From a checkpoint of a small transformer trained on Wikipedia: learned positions.
Each number is 128 + 24 x the weight over the matrix's rms, rounded and kept within 0 to 255. Layers, rows and columns count from 0. Numbers have three digits each.

# up: layer 6 MLP up, 768x192, rms 0.164, rows 498-566, columns 0-95
# down: layer 6 MLP down (transposed), 768x192, rms 0.0752, rows 498-566, columns 0-95
up498:129094117116123141122153105096132152102114129103154123123102157133124083129091136142124139100151153148132104115121130123140148091134100103128130101134128155157142120165086178165112116130107148111151130129129116171145133115082122134124146126106129120134100105136122138146150081139121116142
down498:139125101134154155136103121151141102078152107115156105097153154137139116098139124150147130085107092129092104157156153114104139129133122088128101117131111118131126098119136145114144152100094123173111071087140172150119123146149099131125147142084131135125101141142141140103102139145120127130
up499:147146126144161149141131103153149185128121131130135115123107148106133141146132177125117117145131141128102111126188114105123144118124179125135117165145112138137121129122111109082118119127130139118140106116167137157186200128131180174087141120124106108124118135097088120133117108114125120117
down499:168118191119128097091109125108122134121135114129142128099175108113119150149100164121167128114121145069136118132105086120114143152115129141083077127083129147108122108100146151165111156114138132102138115121145149161154125114163115139137138130095118105125077151097089143135119127170126136134
up500:130094123144140100109120141173115130096131118135121146107139110085162135130120127141132124133142148143109079109143134105106152105128105117146128152152184098047128140128146130136145115178108136120125123145140157091122145124134138136119139177069132165127141091152085100133095152094113100147
down500:114106125113119124143138126168100124139085166133131169131159122117142120116106183111129126173092120107143132131124127154129143135129156103150147104105141132097170122082148125145135089116147112098153115140099120148157147146086100109109132126096138131127149138144144093140103125150131126151
up501:138108140147164145136110137144138141120098121170090151133179112135105142120113153112144153124141152118126111104150110157128126080086142106110131122098128130125146123097164115144185095143138155124120091147134084104131143147135156134158106155131157172130108170125097160121088147128134156107
down501:149130137122130093148121121155136128093108109091137128085168125132128130118124140121150127135094138103106110138120105131134153119111124096138168118139081126138119127127130122089110149155169116150164101135155148128177145114155110163106137167151122136148159135164113137103108102117131123137
up502:123116100100130116111126135136168141076108105094142123142101130096158114149145118108152146089134125133114081104193150110129186135133149148131136126154138118125137063134106152150130092150157098065136131081145131128098099115109140132121110124117136144175144121139139109117100094135096106134
down502:088129115144113152163150112134161140155113105087143108135099150083118109133134120145164117138130139144128084127117101098170159124103136139164152110133122082126140107164141146153119121106113115162155120110119074127131102140152130131145130164112112143143108123132116166114180120143125109096
up503:172140141131100138128153115180138101121179139179129083086105152150104135123102150151147093120113107112153129129122120118129101087159169153167128100120126131112118162174121153105135119073120104129127144072140160151153117118158158127097173113128136121140117128141141113157122093135093110139
down503:171136137111152098126122118120112105120136114173121138181133117147154121114147127117122118122116139124103129165114088113066119137146131158116132122120109156112111110122123163147150150087130121110119064093194143157122136133124137104113081088116125125159166118119137137096068092144113144118
up504:119090104139128144152134169101147120098152125132093114111133114110125147174139116146134137110126080107162159080116137070145161122109094117125158157132122143087147133115147094140094120116181110157155114114115104083104126109200161153090139095097097151087165148116152161148107147145122161140
down504:107100163135122127110092109107124113120121125180071188139152085107140133159144124114058134116100106129160143095136134139177121156143146120113154138161112114118176163155095092112162099137141111139131124097130076124105089121174096114142126137166137127116136118156133117091102141138077119135
up505:101098107109140095116134139113116138138125150192128110149170150096174123134132144127122122119132118147135142136126148126085087123094126142152124147145129087098131153129125141151169111121114129131133104120113153069123145159166115117145096142114133116095141139152133139142137108108123104093
down505:109193147133148158115133110167098122118153122097137154150084102167132076078124133121140163108136136124147146170097120160132115096150120158160102137088160151134103111070123108168096130106094159133116129124123129129060111144121127133129194136141098115162137109153139112122168175131133147131
up506:115144132143135123096156160097124129108121074107130129143138139195075122161111101124121110098131172142115112116146125134120078116089129117077142133143116113114128129161142164149131092131110185175152128108150117133153116159126130109138118077100145159114163116124125123084120144121167130074
down506:119127143157132127105122151102100148113142140125123162140189116091135136045138130148155201145101130126136126100122131140109091131196123102122110101115080115117129126117139154148103166139095122127131146136126116132125118112102134136104143097145191155137136116155084164076146112162131115086
up507:072120160117150106174170143141085190127141132146114103148142113116137157096113112119118105107166114125129134136107123140084132129142133135144111125116119099093164118129137118109125122134153162099149145134085127125066125114101147130160130115153126085143098125117126136146133112143141108136
down507:172133145139115131120141168127166109166141128100157152142145138141144116090174155135138132105110149158150084112134118132127148104157126121115136134164125149145126124120091113134154134110112114114131133146154155098131116119149119138111097142116076138163136146132093120112123137110129112123
up508:189084111126135126130162120158139144124167132149141105144088144088064098157106116164155138105109110092169079111128123112152106081106142120144151136137170114088153103146096146112169147111102126182132120135133155147169148177137118143108109095123114124127127112181086103174098089134076122099
down508:130107110123136104118192116158081131113115122129097145115146125132144097137083111120148155170095103138106082114127083114158114124124134108081131138118145151086101110158090116120138134126146160116090150156111102132121172100124144156120095107138132120154153131169146144118080113107114151137
up509:120147100159102120116134160117109128167145117135133110120182133131123071142170131117124070158134159140090159094058104140111117140089141109157145111176144169135104168173112106076110201113127074092129120148116127114122116133141149165147137113128128104117154106149105117138068115163126113111
down509:132151145164122130122118159059111132120112116163141119091162152121136125131126132151107132110169152133136132105115162147119159122092114121129123137111163109157122133137134143147074169148140125122100133171142155167134123108131128107149137124117133106150164125156088088145110143143108110111
up510:164154148157161125153106111154169114143124091141091123097156101114105129141126121127139132100121149114142072097134145071147138177087091121130153104124098082120102118170110076069131099145127138138151154136152092142164096159138100118144142172118161151135081140100149156147152134135165111096
down510:072142051105144125129139082137174130143146124123155101156134138093083160099132133158110141144113077129131092146105176116148148142163099122125150127139158119134132158118116109120053129096127118130139159143119123139142129147135132163113125141102144109166119109102144138138129138183135105118
up511:119126103121125150124158161182118154101143123110088123143116097135134139105126122110082113141123110094157138105116112153136106100131136127123175093123130156119114151167135142139169080133103138133121136154127135119165147140156135144116129169112097115127089143116125118128135151130104106130
down511:153148161128119136079053097127113129149166141147138137137132132166121097106120133145128170134117126146135155118115111127154129144153133125133103158131106115159128139133125106109081182132168128104087153153119144092101089131131088135121158121122096127137110167113154101112116130161114107145
up512:175143109116124146142105129149142120147106119101140109119098136119140145102134121161114138174130092143137160128126117122137113130140152082130142118118114098123120138138161097103115119098151111141128141178161182106134104129107126130154074163135162117153171145080148106099120148144122169126
down512:126099085134144108101135140127120157121150105140111119116127122120119116109135150138131106139126169103107110112123136132098133120143124096116155098154109117121119129123134125099139149154124146166118122116133128113113143108125119166111159136117109145108170167134132138160137155109121118140
up513:147121071145106115134137128085137087107153101151132072143114126130160161159184118114111189117104130159090139139137126115107147126145121147149114123169142109121134123151135086106140151103119104112112125158151141124101134113177155115181133136099145118143100156143116129135094120134134139122
down513:116141155144144143130152158102093120114095115078142139129128121118145112123087149117155141123109162112122157125179127145116093141125166102147104118124132130139168123074107097112138106121123157133123121110138116112137126100134129104153148096150142138104125125144151163121148126092132098134
up514:130150140135128124142119126090097158133131153151116120154102135149115154130146164109164093108170153123161118106165135102147107117123102081123155138138106131130155151106144157131135067117120131170167139093138158166124151126138128151123107145124133134122103142142142127117140137176096123105
down514:105101117157134150121140117111133100151153144119180159134154143102147118108117156133149139142125096123095100100124162130141127122137107153150115127108116158148166147099109143136151164123110139148099142126072127169097120093149150115126161156126109161099141079135113121120080162114126105132
up515:081161128133165172094191116093142108182147133150117149174144113129140119123124124139090150123181125170105194154111109139101123127162054131139156123116156108087157142130116166177110144088095132114129114132113118127119130150145152091126131135114105132124137105117100080161086107148153155126
down515:071087178125175174135160128138097095168147102130166130169105123122130148190095149149131189126106071136168122133142105091100108095134159148151144136144118129113140185172111130101106147122168091110164179120112168110125132122146164126083137194123166166161121190087148104075138111156116114080
up516:162111150134108095125120123141118189099136136113095147121181089187125075152170131146114088115155137077133117099149091123154115142131168128081106116140094141167091118110126152133123132130113155157161091169113158158174133127111116159142149180128079106118117134115116074140145174154122134123
down516:112096145122146140117149114114143150117142133108092108114121156125127135148104190118138128108167084130144166119123112122140107117131115118111096149162103099119131137160126124110146130085095093112121119141117136124156136120127154194122160132117154101139123122146113112129110174167106099120
up517:095127113181104128128145102097091089165123163153137145129155152178127128124114135118141133150088096143151102144090151178130148140140117114116144096132141164133143157118127175074102098116112088128126131175150078096105114133118094104153157111161156143158126135135167148152143138113122164101
down517:159132091110134090120127098105107118146176162137130110113183117114162107171133121122130128184122147129096130115141140115148138136067108107126123105100130145141111142113132135155104112111160120111145147164070105141139143125112118107140118153124152132099094135128138157144166155113130140118
up518:125164121151120136124159111103150099159108106118143141158088125138153168172114119140131192122153112091115153172142144103070129144145146100103109129174146105105147093147096144089099132117108112108101148113114146176128146141109169150096167153204125148094171177151144099096156135167126113149
down518:098130111132099140128127137173130159108122160140139116125121130187107116120125196128101141210160124124105126197143135129145129120095119160102119120141148119085090144145158161118122116120095157103118128106103125140133121125179145112115120154155119122127076149109114106094078132108168106138
up519:099120130124144193165190084126105160116113100130115119125115078122123099161102121136116132129158123091150113154130119132113155099139181118162091152141134168120153116139189108156105110117117140117141129145096100126091106146128147130113125137111113092098133073122127140125152114111088102131
down519:113095114140146166142128145167138114140115131073163116094102096095127159173162133123117105141087154150106106168137084151126139130097160130132104130138141122144156124120151114116128156153179105126151124111168097160104111148145111111065121138103175153129117124201097150151118072123105126091
up520:117139150132058136144152145158122136070104152097157141114126131093159092138147120156148149113079176165101098111174130090137133150144116119146102135137102141123130135098140162149072120116133183122111128118081169132125150169127155114096131115139113126146146133133125130143117120140119157169
down520:180128119115118168113122119138127106123132161112114152084133134133125152115108139137116105096132082148111121143120098122145113123127142081152119125156105138141146101129108153097110126108121149104126091161132147131138150121117118120121133070143086137151105108138118122161143117099124108108
up521:108117099149126131126129133133176121123129109085134086114170140142091139126147143137121103096117114097105166093128126150062168127132163152106167126137165143139188151102133145112127118157168131086171114150128100130130138135148131162104145128148157176146113107123136160091119159118184145082
down521:129124100104156081121103108132122088066129116118111087157164159162143165142109123152146123088141101125135139102146138140104136131152120146142150139125122141111143128136109166149107122151151105150116090098150125125114116159116104123111146149095147094122096116120160156125124177135142112164
up522:153102149157139131103141163130111130100138141165145108125118124141154106106141122134100153109130140148104112070164125099183122125113127151140139131132122108081137149138142115146152116121132121091149107128090126129113124112149121149121079086132149145140135114091125122136182119157080117121
down522:111176135111158079086140126112148110134144089131128146100137100126118170179149134108148100155109090145132131163167100128133078129127156113121140106139067109142141135139062125102158172162122097114100118101122079126155182161113126102144096128110159088163143102117114141112104133119092155136
up523:125150125086122106147133094111109178133120107140086083111114108147128122132132126126101119155169074111150130123144108090164151090134130085115141131069135128104078086112154174146132119080143109118108099144128134161101150102139141142103120135137066145172151152095073157139127118077069116162
down523:090138113143115082111108092086131124159134128109108114125163136148152108126126122140141116153128118170126156119170119117137146134069121097143107121088127146121124083097140125128106108102162150113159110119120154128154102147146154120111159147140093134161156148112127120175146157122100104131
up524:124114126125119117153124147096097097090127135144152140134156151131121170136090113098181164181131137139162129122117131115075107094100100092078122122106105120142123110136133138131111131120132126131128119132121123144105089134144136154116106161146159164133137149109118143137140139124139128141
down524:089127168125130128114134113136126112116117115144146124140127118115112130107117166110144123135122128142136130124147130124142128128108122106104124109137155122181143135132123150101124149123110134105115142113140101102120118155129124137130166119162121118119110092120148128128100176165125147131
up525:130116114116096125125103128109080152128140152154149141123121142126143146096098126116136136118190144135137112138138126184130151124097173129152156146141121118123120168128124132120137157115154144103166123161086123129148093143094116152101137142121116147162120086112066086098158129112165091077
down525:167150123157105156102107155128136121121123133127107139160142165136134117091113153141090100133132137135143131093149109161123137148095140077128094106117142164121107124146104143113124163145114119145147104122111125166122132110129115162117093138145137173094135142090133147099120160092111121134
up526:082147178116126125150133180134160115090129108124128105153080121141125071165157153131110123146135147148122127120106135107136176079111116144120081128152112153168165126109109102165104115091103165146148134104121116116141176124160181116135108095091150119126133140105130172157139105129123108110
down526:094143117109164146113115154167131131115082137083148141089082137124106129122185139150129121123094135132160107179149110126122133128132102093093133122112143167161152113133120088143096131159133149215169129104128110105120151106164123168102153095121138132084135139121096119124132092115163133104
up527:174137133142114106147130137178135133138157150117127091120134129137121129114143118152108131142155144114078138120126191104108130155126099125169165108151132098117095114143150114110152135090090119154186093157100088100119132155151094123179109105178113135100097110107124146099139091113148094106
down527:103121146124133097145112122082138098123130086152119159129099141111113112138101105140135127129163108086141109107170133141099134098092112105108120139108156133103141125115138074150144105130111153158114162138116165129152113111102162171119145108169137119105167119158160136097134158138128142147
up528:141118100163118127121124149184089163117164158123084127166126103087133156139153166122106114118125101139172083131119119131169113113130120143173105099138148162111106100141125132169103148135111147112127130098155136129104110114127114163071165153135096150148162130130163123127115070107114156069
down528:162106094098085116131162131134116151132116118122132164134176097135106143122120114112137140135117154111129113140143145128174123130102142148152104110152100096162136203113113133129073161170177129130123115116156141113117131114142165119160161142128129151158115110100143124133119108122099123082
up529:142100104124165150110121141106118104107153123119147118120155131144136163130127111150143156161109116147100168133088145162109125135138133159112128111087122142112141122125166079146113118111159104117196136126115128146140128149148158138135167158150104073130109140108119131097132112136106122101
down529:134068104132142135125154125100111196097155119131127127130140131128115154117123143115179105102085095140122113138122140153124133124119104129092119153154112172133071159159157155112100145142108127158165097124141140164087155123140127153168178113100124077130123120136098162109098126175134177139
up530:123091121170128130126073137162121127141143151102105149165135079174141181167149113110131121157141201122140127115136121146112104172110152091123085127144103149159118141118129107162098116087122161112137154151113121142110123118146152121159147098088193113144137134078119176112131119138168122097
down530:126117118116111125110105140126124104168122134124126100130104133179094144156107090125133111111157166177125145121103126116041115155097158078102077167132132117126126112136131136116163097145146127131173126118103141125142157092138149149175158137072129137156131149113130087157133146147131108134
up531:135127120136107153109110108119130132134113117140129087149091115173120170126140167107152134148082076188138140106083138112139113103120080135092135154110124154165098129124145109126097184097111125138093128168108138167124092154069137117103121121139122134133176141114128150143138113134142087113
down531:119146142083140118113130136108135150122138150150147123124142077149193121110120115071107106131146139144108111120129145125179105067142092119089135117123125145139140133122116120114139100108134118129122153106132161128097112092079134129121130126139131112125198119175117145104150176164122124120
up532:108133151173078137092177143159132131122132107126134127131103142140154138140094124152143156181077139136110109103121140113122116164179084156124146126162131125156165148129112116104145129083143169145134124111124136127108146131051140130151134104114138122118099147123107128096124144154102148113
down532:092110143136074116157117129169148139141096126132144117128160097164150084143151124080092179194090120172129121118146127093097166131153155176065183126179087145132134130100123123098117125131140106127159138066102134119159141147053108131088142118138076123150122101159150100103140175148099102168
up533:120074151147144106147093090143114123131109136145137137142149107118113140133137127116113140149134127108140141091119149105150062124098115142090086094119147164157128132151116130118143097174162095149120114205129157119117098100111124156164096104104107140122143141108115147123145145110155163105
down533:142152143137108106132127158122092111142106161115121127152108118104144135124129154136137118082129140138098105150116185105144135150066101106105106172087123118153174115113106105103146137162107140130137141097108124139132100099129105144153132179133136107082118104136128147178158068163136147108
up534:123176136131114113111142149129116120138110130107135115123132141130135126121132101153172146084142136130107137106141094155179128086127120139117108148139086099130121149138099149110133172116179115106151148106115126112127124131130113120113136076123161152169128109088118094153164086127129157082
down534:114070140074144159143104114102141114144167138128149119114136118155143086098137157097085154130131148108138167186111157100125152148128115082119139133146121155103137115144156180118137126143114091141112093140132141138140111154083109127081108169149085101124131142131132134134113122145150137105
up535:115114126176152149146138138141133165148087134136114130109143093146115143107121138135128103095158117123100146149120119144119135148114185156124139149134115149112118106104120099153107120136165158114112119147114107116146136138137123144096120138133137111124121115110159178111118097065092144125
down535:086109145167110127100111135150091107121122139109157107142139126123130106130139134119112154184129126087124124104113127154179086132079072128076153150129097119127115174134170130119163111146156131183166156170149120155110133123107086136128129117134154141120164167163060138159125142124110120144
up536:118113138119124129163103137156159135185127124114149151173129146148098112159144147099085114129099130074144134102108130116116153146113159113129156129125133134170151140163127085178165120164149128114128095123083171155171112122141122134125151149150124111113139129132154134083138132124127156153
down536:142093176100154147126110168100087135105133103124117120117114156109141092090117122191136158113147075116146076131142110112127121127129127152153154170134099116154082113105156128149126105119130120128122078133139113145109138142141129074142109161135150131104149083091096128148147082144159114154
up537:145121101138111128107137112142128113111134131124173093173127167125158117144127114135126136133127119081147137072116077125119118141181121111146144137129151154107153151148115160133106098105150148093120144145102097119143151079145137107170139137096130101120137134119109156177083103064148141110
down537:166131167139130135100137135139116156130143158135126134137090124121118108145119155127123116117140122139147130134177099134159104164106088134089073165174113104170101094095139119128093162135123134157147103134091135137084126119138115102103136116137084140134143124130114123145151111147144115128
up538:160108168101129097143156125105107116136143112095114136126159110095123120158159098134214085125129118126111127078106099197114094129083144142186116108137157135133144123100141141095148138121085128157134099189117129102167115134110168150102124143073140093127119102109138119185115098104171122163
down538:138122110110131102129129141134119100129114128134107163157128091135159142106118106122129143145156121132165108100137125098125089094144129147115114129154137116146144151132173144111162188159129121148142188102135150145116147076119088097107090134108154126085146156125116091108171132049145150169
up539:137159147177129102119142113113143136169205109112121137140163075113146107118156163159161078129137118154125098144171148132122129099152102170162086148126146180101181118128071110117122147111155103100152125133116186089165100116076136096114129108134104134186130126104100116107175136139130123171
down539:106117224117113127158117127119117169120140119148086084138124143153099116141159140104085170176150116141149118096146168174182133106123106170127097158126159086139110126114170117119121131122131122141118149136111191136149073117129128102149138106162128100103095110110140071169130135169103128097
up540:079156169150157144143133129112104097115122116111146089153152119125143077114156058192135143105156122090129157075131149058166136119099098133131128058099107145138146088167145088154122105145082163119107145117102108134127116128176147164093125111157130119170101071142124047173160155161176137143
down540:116082157180191125127156133100105093097110186134072132157143120114146116136210103152137068124121111108152102098141143114168072082143086131104086078122151125150164140131084084168137091156057154140125099103113140060126158106170143124150079137145123141133150108111110089120151148156114193160
up541:125112092128143115141140122179084174097140163108136132128125140093106168137126143104136142124139131117122094118132111121113166182115137064151109108097150143110089095128104140138117112148134126121134174127071154114111127148129089172104104115116108135147117117173121139117094129121129148088
down541:147149162141119108115113151139096122120100133157163138098133109131120125095132128080142149111159094161079098162123072143180118117120167135169093145092141140155113167155125120132122117121132113105116123124123120102132149141111165125169127101142127138121147148162116131099132120162093077102
up542:121132080144113158122140136186111133173128155123084129151125125091140136116142144151116090105179105122132152137119119110124125135129127113140151075142124111119141109157092159127107153155161125109148137157135110116178119113092126113152113128122150152162151121078170153130143109074112117134
down542:132110148114096127134116116128158119130103133128129132134135124116110115140087113117100136157111090126125141135110140118119148157150135158137130118164146107107161128126125148107146150110173132131143115106134145155116127127125140119142135097124125128068089125124121157114110184118086125124
up543:104112088124089135163154148124162164123124128089124101121052123112130121139106123157172180133145172148150116121129124191129103148144098144107103110103155148094143126124187134129120125100138113117105156134121094128111121160087145099165129122138133168158120123119116118120124085106129165162
down543:156165121152173162136156129137154156133181146173116130088063146082160127143129144154151162081165121143152109146111118164167117146130133131102099096089143088152162141095158151137129116121140112158164137164129157134117144135085116132095109103182126090157114117128112103138114106113122114201
up544:143149144108118140186160135096099117146123111045072143167121077133103125142133119126106112065078080089106155160134098134136124118143139146100123094114110123149133110114116106106144139175131127140135118133107147165123144145086148140163101129138151127152136133160126142199130136138146135152
down544:110171116106117151139148114158107128107149139144131135133107116095143116149114142143080132107147147179167142130100153110120111081124127118144119153116151169105125125145090129169139183088117117152091133160127108141137077150144169157140118107136087129176101134129120097140152111122156142077
up545:103132141103154163108113172110106113098108131190139122141135144103151171070131129151064143131148145161123109126109100148114148122115128124155132131101156104126141109139108100162148131119167112174110129157136135114152101135074144120157141119144119159129119105186109138144120115153109142110
down545:111148149086120141123141106096109092114125137148134069118116151136153137136091146143125143117144118133118160130124088105105123112142175101128144115125127106139156128152128129142139130119091104096125149122098091117146140163127104111173144143108093177117133157137124116109159129156151121118
up546:115151108136110164108116150136123145100128084111111175132139133173125114192090095116188125187123163127170114081156086136152097177049159140084101132107126116125119153166164112133114088119106157127134073098104079089145140111139124129167104144126155160130116167117114171123156122156089129075
down546:084144124161140082132149134135117096112120137115142108119141131144117066137093150136181143119088196110124097116138050113101094095147180078093126159105131147102198138099154124131128112132111135140067110123110139059072143120133174171151136120124105122125151153168146094101104150130088167147
up547:132128177140155114103149118119131106132120153118176133136117118124114144122131183125114126122169144144120142106169112141111136105163094122085152123091130122158113125141172114113089114094129126181137132125176137139215104158139119121140111072116159169142163132131124094149154104165165141142
down547:094110111142109137130105108093117153162117125140156117156147110146131159153106165121125150099112114170090106129170155120147107149067104119116106149122130122114135133144116176091106150096164120153114111141149149124185131147108099188151160098122121140116120118133143134111163121124125113104
up548:101131174138151109147096125138164081116080150106123077166137105143117144145123105143101123138076140153086134121100117119172147110124139129163161144162161113125140132139128128132122147090120182122150105139128128144151130134085119132138105113141155145126107177153149148110146168135115140165
down548:144133147116115107129113151142124062132139149144124145137096131107131126144100139139121140171115134093162144157131108104108145106137131127156153141120120132140134120154097126111115142127116160150131121078126138129116128138156137118074128148131148131078144117129117111103116149112195123123
up549:120119151128118111120150097166112130110126124112151089099148173076141106152161152137150149110110113089121134126090129114108165117095158142153118134197128106088120172138112118080150098130135156118186171131126148131134119175115141131144136143149142132113152116113112141108155082147121109118
down549:124172121168150114151165145157086164154130110147127146147132146120131100116115106133152109131063099112144185168121124148134148116093152143098140116143128090108144122134137116107111093160128122121145161161143122142126129110123102092134133130114119112113135132131154119094121106121156149168
up550:118135160125098143132107125143139146114114157131147121143150113115144113109165127157128146097094094177116149105123142138141159148133109110157115115125142120098115140095128110104102153117176127145126109139115113092121174161106154146132132116127131102098115136111116127146112152121108082184
down550:127124084156134170083110107126119123100139167122110121123121152151139113132138096119119146133123111126141087139082103155166100116110127119115116137119131168138090137085132152151153128164141117149108145148087157120163172165114126141121110097092115139137131108155150131169099133144119122143
up551:132173123131122101123148160109097127150081145116094108140094138145120086122172096128133103121132137155172164153074106129160123107174140112114098081084143194134134180130150140111130183097133123112127157147095108140151134152083135138134116139161140129191157179130178169152115097146098095148
down551:158103125114110140069078144136121152113177103151117128124163147164094109078109121137108149076130166132143162119186188091136132157195136081112110111097139158124073117194149164093129144111092165140160130107115172171166104104177111108112108152075116141086111117119120116120137124115138113133
up552:149169134117122142102133103112144132145124129144140097124137168159102114150139129149144128128136166183102121122136127104076135144113119118126119205173137132105089122138141142131135129110132146119128146120148100125128117109130173113109160130117127171161138150147101149161149116130089176127
down552:100127131120143135123141121133124113127118119142129123156128149130117088107140103107110115138126123131129166142142148140159138121161166149134144126145140129130114130113145137129117135120132109133106139116142108117130130122129137117137102131135100123114097114137160132120144128112126117130
up553:162174138139109144149139107107145124089135127120092125099111101126086092080135144107161132113186092115150127129146162110139128144144132142145134108092118100088160093141133094125117110112125138115131149095155167097136112156127096129127138123111111114127145123101140111136097119139112152175
down553:067130169123111113186135101096098097130162108180136108136157151157122135119131107147141122114112147119110176139114124117097170116095077148132132111101112108126139092170131168128107101167136138099135124114107106151120146108114078112143150113153127136175105144121122137176099134152148133095
up554:137098145143140159119094103096103141152164155134141159172110086115084097095136103107162123136068142103131102120123110110135130139123157144085121145126159110088156128180102176102122177162157118141093105103126111105150085141175135147102133121096118164151140115186195133144127100131121136147
down554:138084119095120135073115150082114123146124126134116138122106136136125110120111130109153173153083120161096130141097110148126105128125136163150120106123146118114158139137126119107077144147130147125106128104174127109153098126127142168135152123146099127110110165111098127138121155173107154131
up555:172105135117141092149134130112136135173140149158123138093112118137098057129136122165161128137171129140129136181138130119126141088142116117152122138121133125132119114120124116100133164115124094144102136136126091141145105131097141152144113126067082088102151109140146164147130100162139116139
down555:123067110206149088134157150161126094142147105128103113141151142111117120153133117163129127153141113136160098150097169097131149133155137095088073142082113123104142148117117119105127108138111119151117127148149111169135166126067099097155122134108126117160145167138145117127138099123073121099
up556:143132133141093163117130131116133140141122160131104144155119109146131157097120143126154118201128147154123121148139107147159102144133127162150114109141117131104118098194117160121113088159073108146099138148145144154156147134119119138116137140072139130124103148111103163070096132144142186163
down556:100103205146111097127133146157130118113152086122137120110098125138140096166135099155114113153158120148156144147111131123097136114157140115096144116146146193141120117089144105103154127139120123142107144136139160076105132087163207101072085146147107168085141126100105168173107054126151118117
up557:142092124129124090169136099147147117162126111135146125143111102170121090088122146097147162115164135109112155140121153126125144114120122156090144124141124144139088105139183112103128158148140167121107156108113126119141142133128137113118128081134127149095138159141142098142175124117127147129
down557:163076156138172053125133121120085151120131137136095160145107163162131128147145130106141124110112098139141127142151127109073132140115161086105150120128118088129059158144098088155148130147165137113137162104111170107138145107131146107181102105137140149127135123140143110157142111129161143126
up558:129155125129092127169111080149109114136139150163152197153133093118126148128146142106141103155111106085151135147154108124123114116083151102124117149144131132148104110133113120133145124104112115099097137138118106126153143136056134112121151129106143131153159156133139149124135117116176173104
down558:130116120152119130114091139145121157159131137125168148102113102109118145129165079116175126120124099139110107142126148110147151116112115116137150128131128101102103125135138120145119126095148128142139138130139121078139148116111148107108089134117135143134073106141125118118118155085180113145
up559:131147055154154167114121149135103120159173174177116144143133133117153084135181155164093094121145073116183147144133164116070093106109098163125117138118121152120143139156086143148097083119118145120099128143100071136106154106123158117143162155091109139143151142149098143111110089164146137134
down559:092135088176117150120096104152156117100118167128109153146159058133111118172165153143102098157097076105125107148130147142104126161107130193103113129170121159139128150135127134153175168163147126121122146159125117110114123110110153080121148126184103136117091140105117160111129085150120121099
up560:123084128110149112136100127136156156192134104091112113159093134138095149103126123136134116135111199094098092101131158114168106108158150151137115136089062089145124090156154121138141118158132098143057111110110114155128120167140122127147132114144115126141111126128144197149107128122147099126
down560:109154133083111128128135146146140155180071098150130163126177136084077139121115158112149106096125100142116111147154103128149122120150119130106136112105067114091138158144154171099142123125136126111149117100114170110149108105130145100181138118127135145134134088173123117171095105169122113109
up561:144093145138108114146121152152110152155141150194101139143110121113160089142113082162104137124113130120152076109103107128096105102195142135122151170135128147134113134145101136128125160114105090088128087137146130124096139109138145106122132142104136120122164112135081132141167159126128083129
down561:134066111138107146146115134165085138132075168141129167112063127110112140128144135071118120151123121140130149099133085139138119093137172179104146136140155121126116128153116129177145176115136156109135167126084080074130185167168160109081123133133086119118117140092128148161155094116130129103
up562:124126103150135130116094123119152078166096128151135127144144102101126131085162108182099139120078112123146121130131132127125122133132121163125103131086145098114113124125203103143123135113120106106112138092115104148117119128117149114148145141148198172140154155145111118109167118122094149127
down562:170108090113117125162150076164138088120158122095137108125148137140147109101155078129079092112158113146089089153088134089096135130099142126105099153111151089101112119141175150141153111111081126118117105132162120106084127121102114084130153111156134132142173169106148155133148174119096136151
up563:091163125149139103104149114149125111126121116108146072110137112130160102164111158133126132142139127086116141133137144081099152118130108157150122125104128137132102122113167116156144134120178120136168114132129133163125125111121143124122156134116079109099141097055136131156132135140103097095
down563:097154126120157123120149116155119054138129120143103113092153144146130122125109177131162110124156140124145084118178123119110110120118111125138128136127161113141100141078133125092122117179140101140102144139132099157114152122121137138124161161108140089109161151143079107158162151119150080112
up564:157127151135107113141154128165170137145090135132110141122146130134129141135142135107120143140105115185155148093124136122109141159124111111100121128153116142150105103117168148130126078154107137164124121142100155074130173162101153130121151139122148117131139108126086103122117160127129166135
down564:165105097134122145099110120155156078138142099101106143158130138160094121105156062131118146124104185112152135106091138148119156148122143140111150148109113120096110178086152111155125114153142110163127178121125135098113155164087128139099139106133157100135118092101123145160113149164089152101
up565:116130121105127129150116113161150141123094156131108094139134112159097166141149135158121137100084132139114149127153112157104146126113096150126126111126162186119122116106150122103135115164164056147143113120138131129104091159123128106111116114086161130123109135154134131116103142138111117158
down565:115135138131173145161042126132151143112135174095111114115107165095140173113129155116135194173137092146074112172104171120135149153085111095135133118125096165114126090079146126099081114089120109113112171142146115131096149147088149128131146100099086170106137120135120124167109159113090142142
up566:103093158121093148130151141149114201126108108099115093124136129163163148119121070133149108130141101099180107136127151169121115128111172139168151110129162106130112156084111173209133117129128153109185137163115109109106121122108112139154114153124109154103163136105172093119134090130108101146
down566:099077122139088122142152147106124137170155152074131131130123130108123116131118133098139114136111157123150124173076126128107116134133147136146146090112166184105125152127166123132155134138132158061175109115177060149144093142130068128179114158090109132117149141097146105113148103160146143152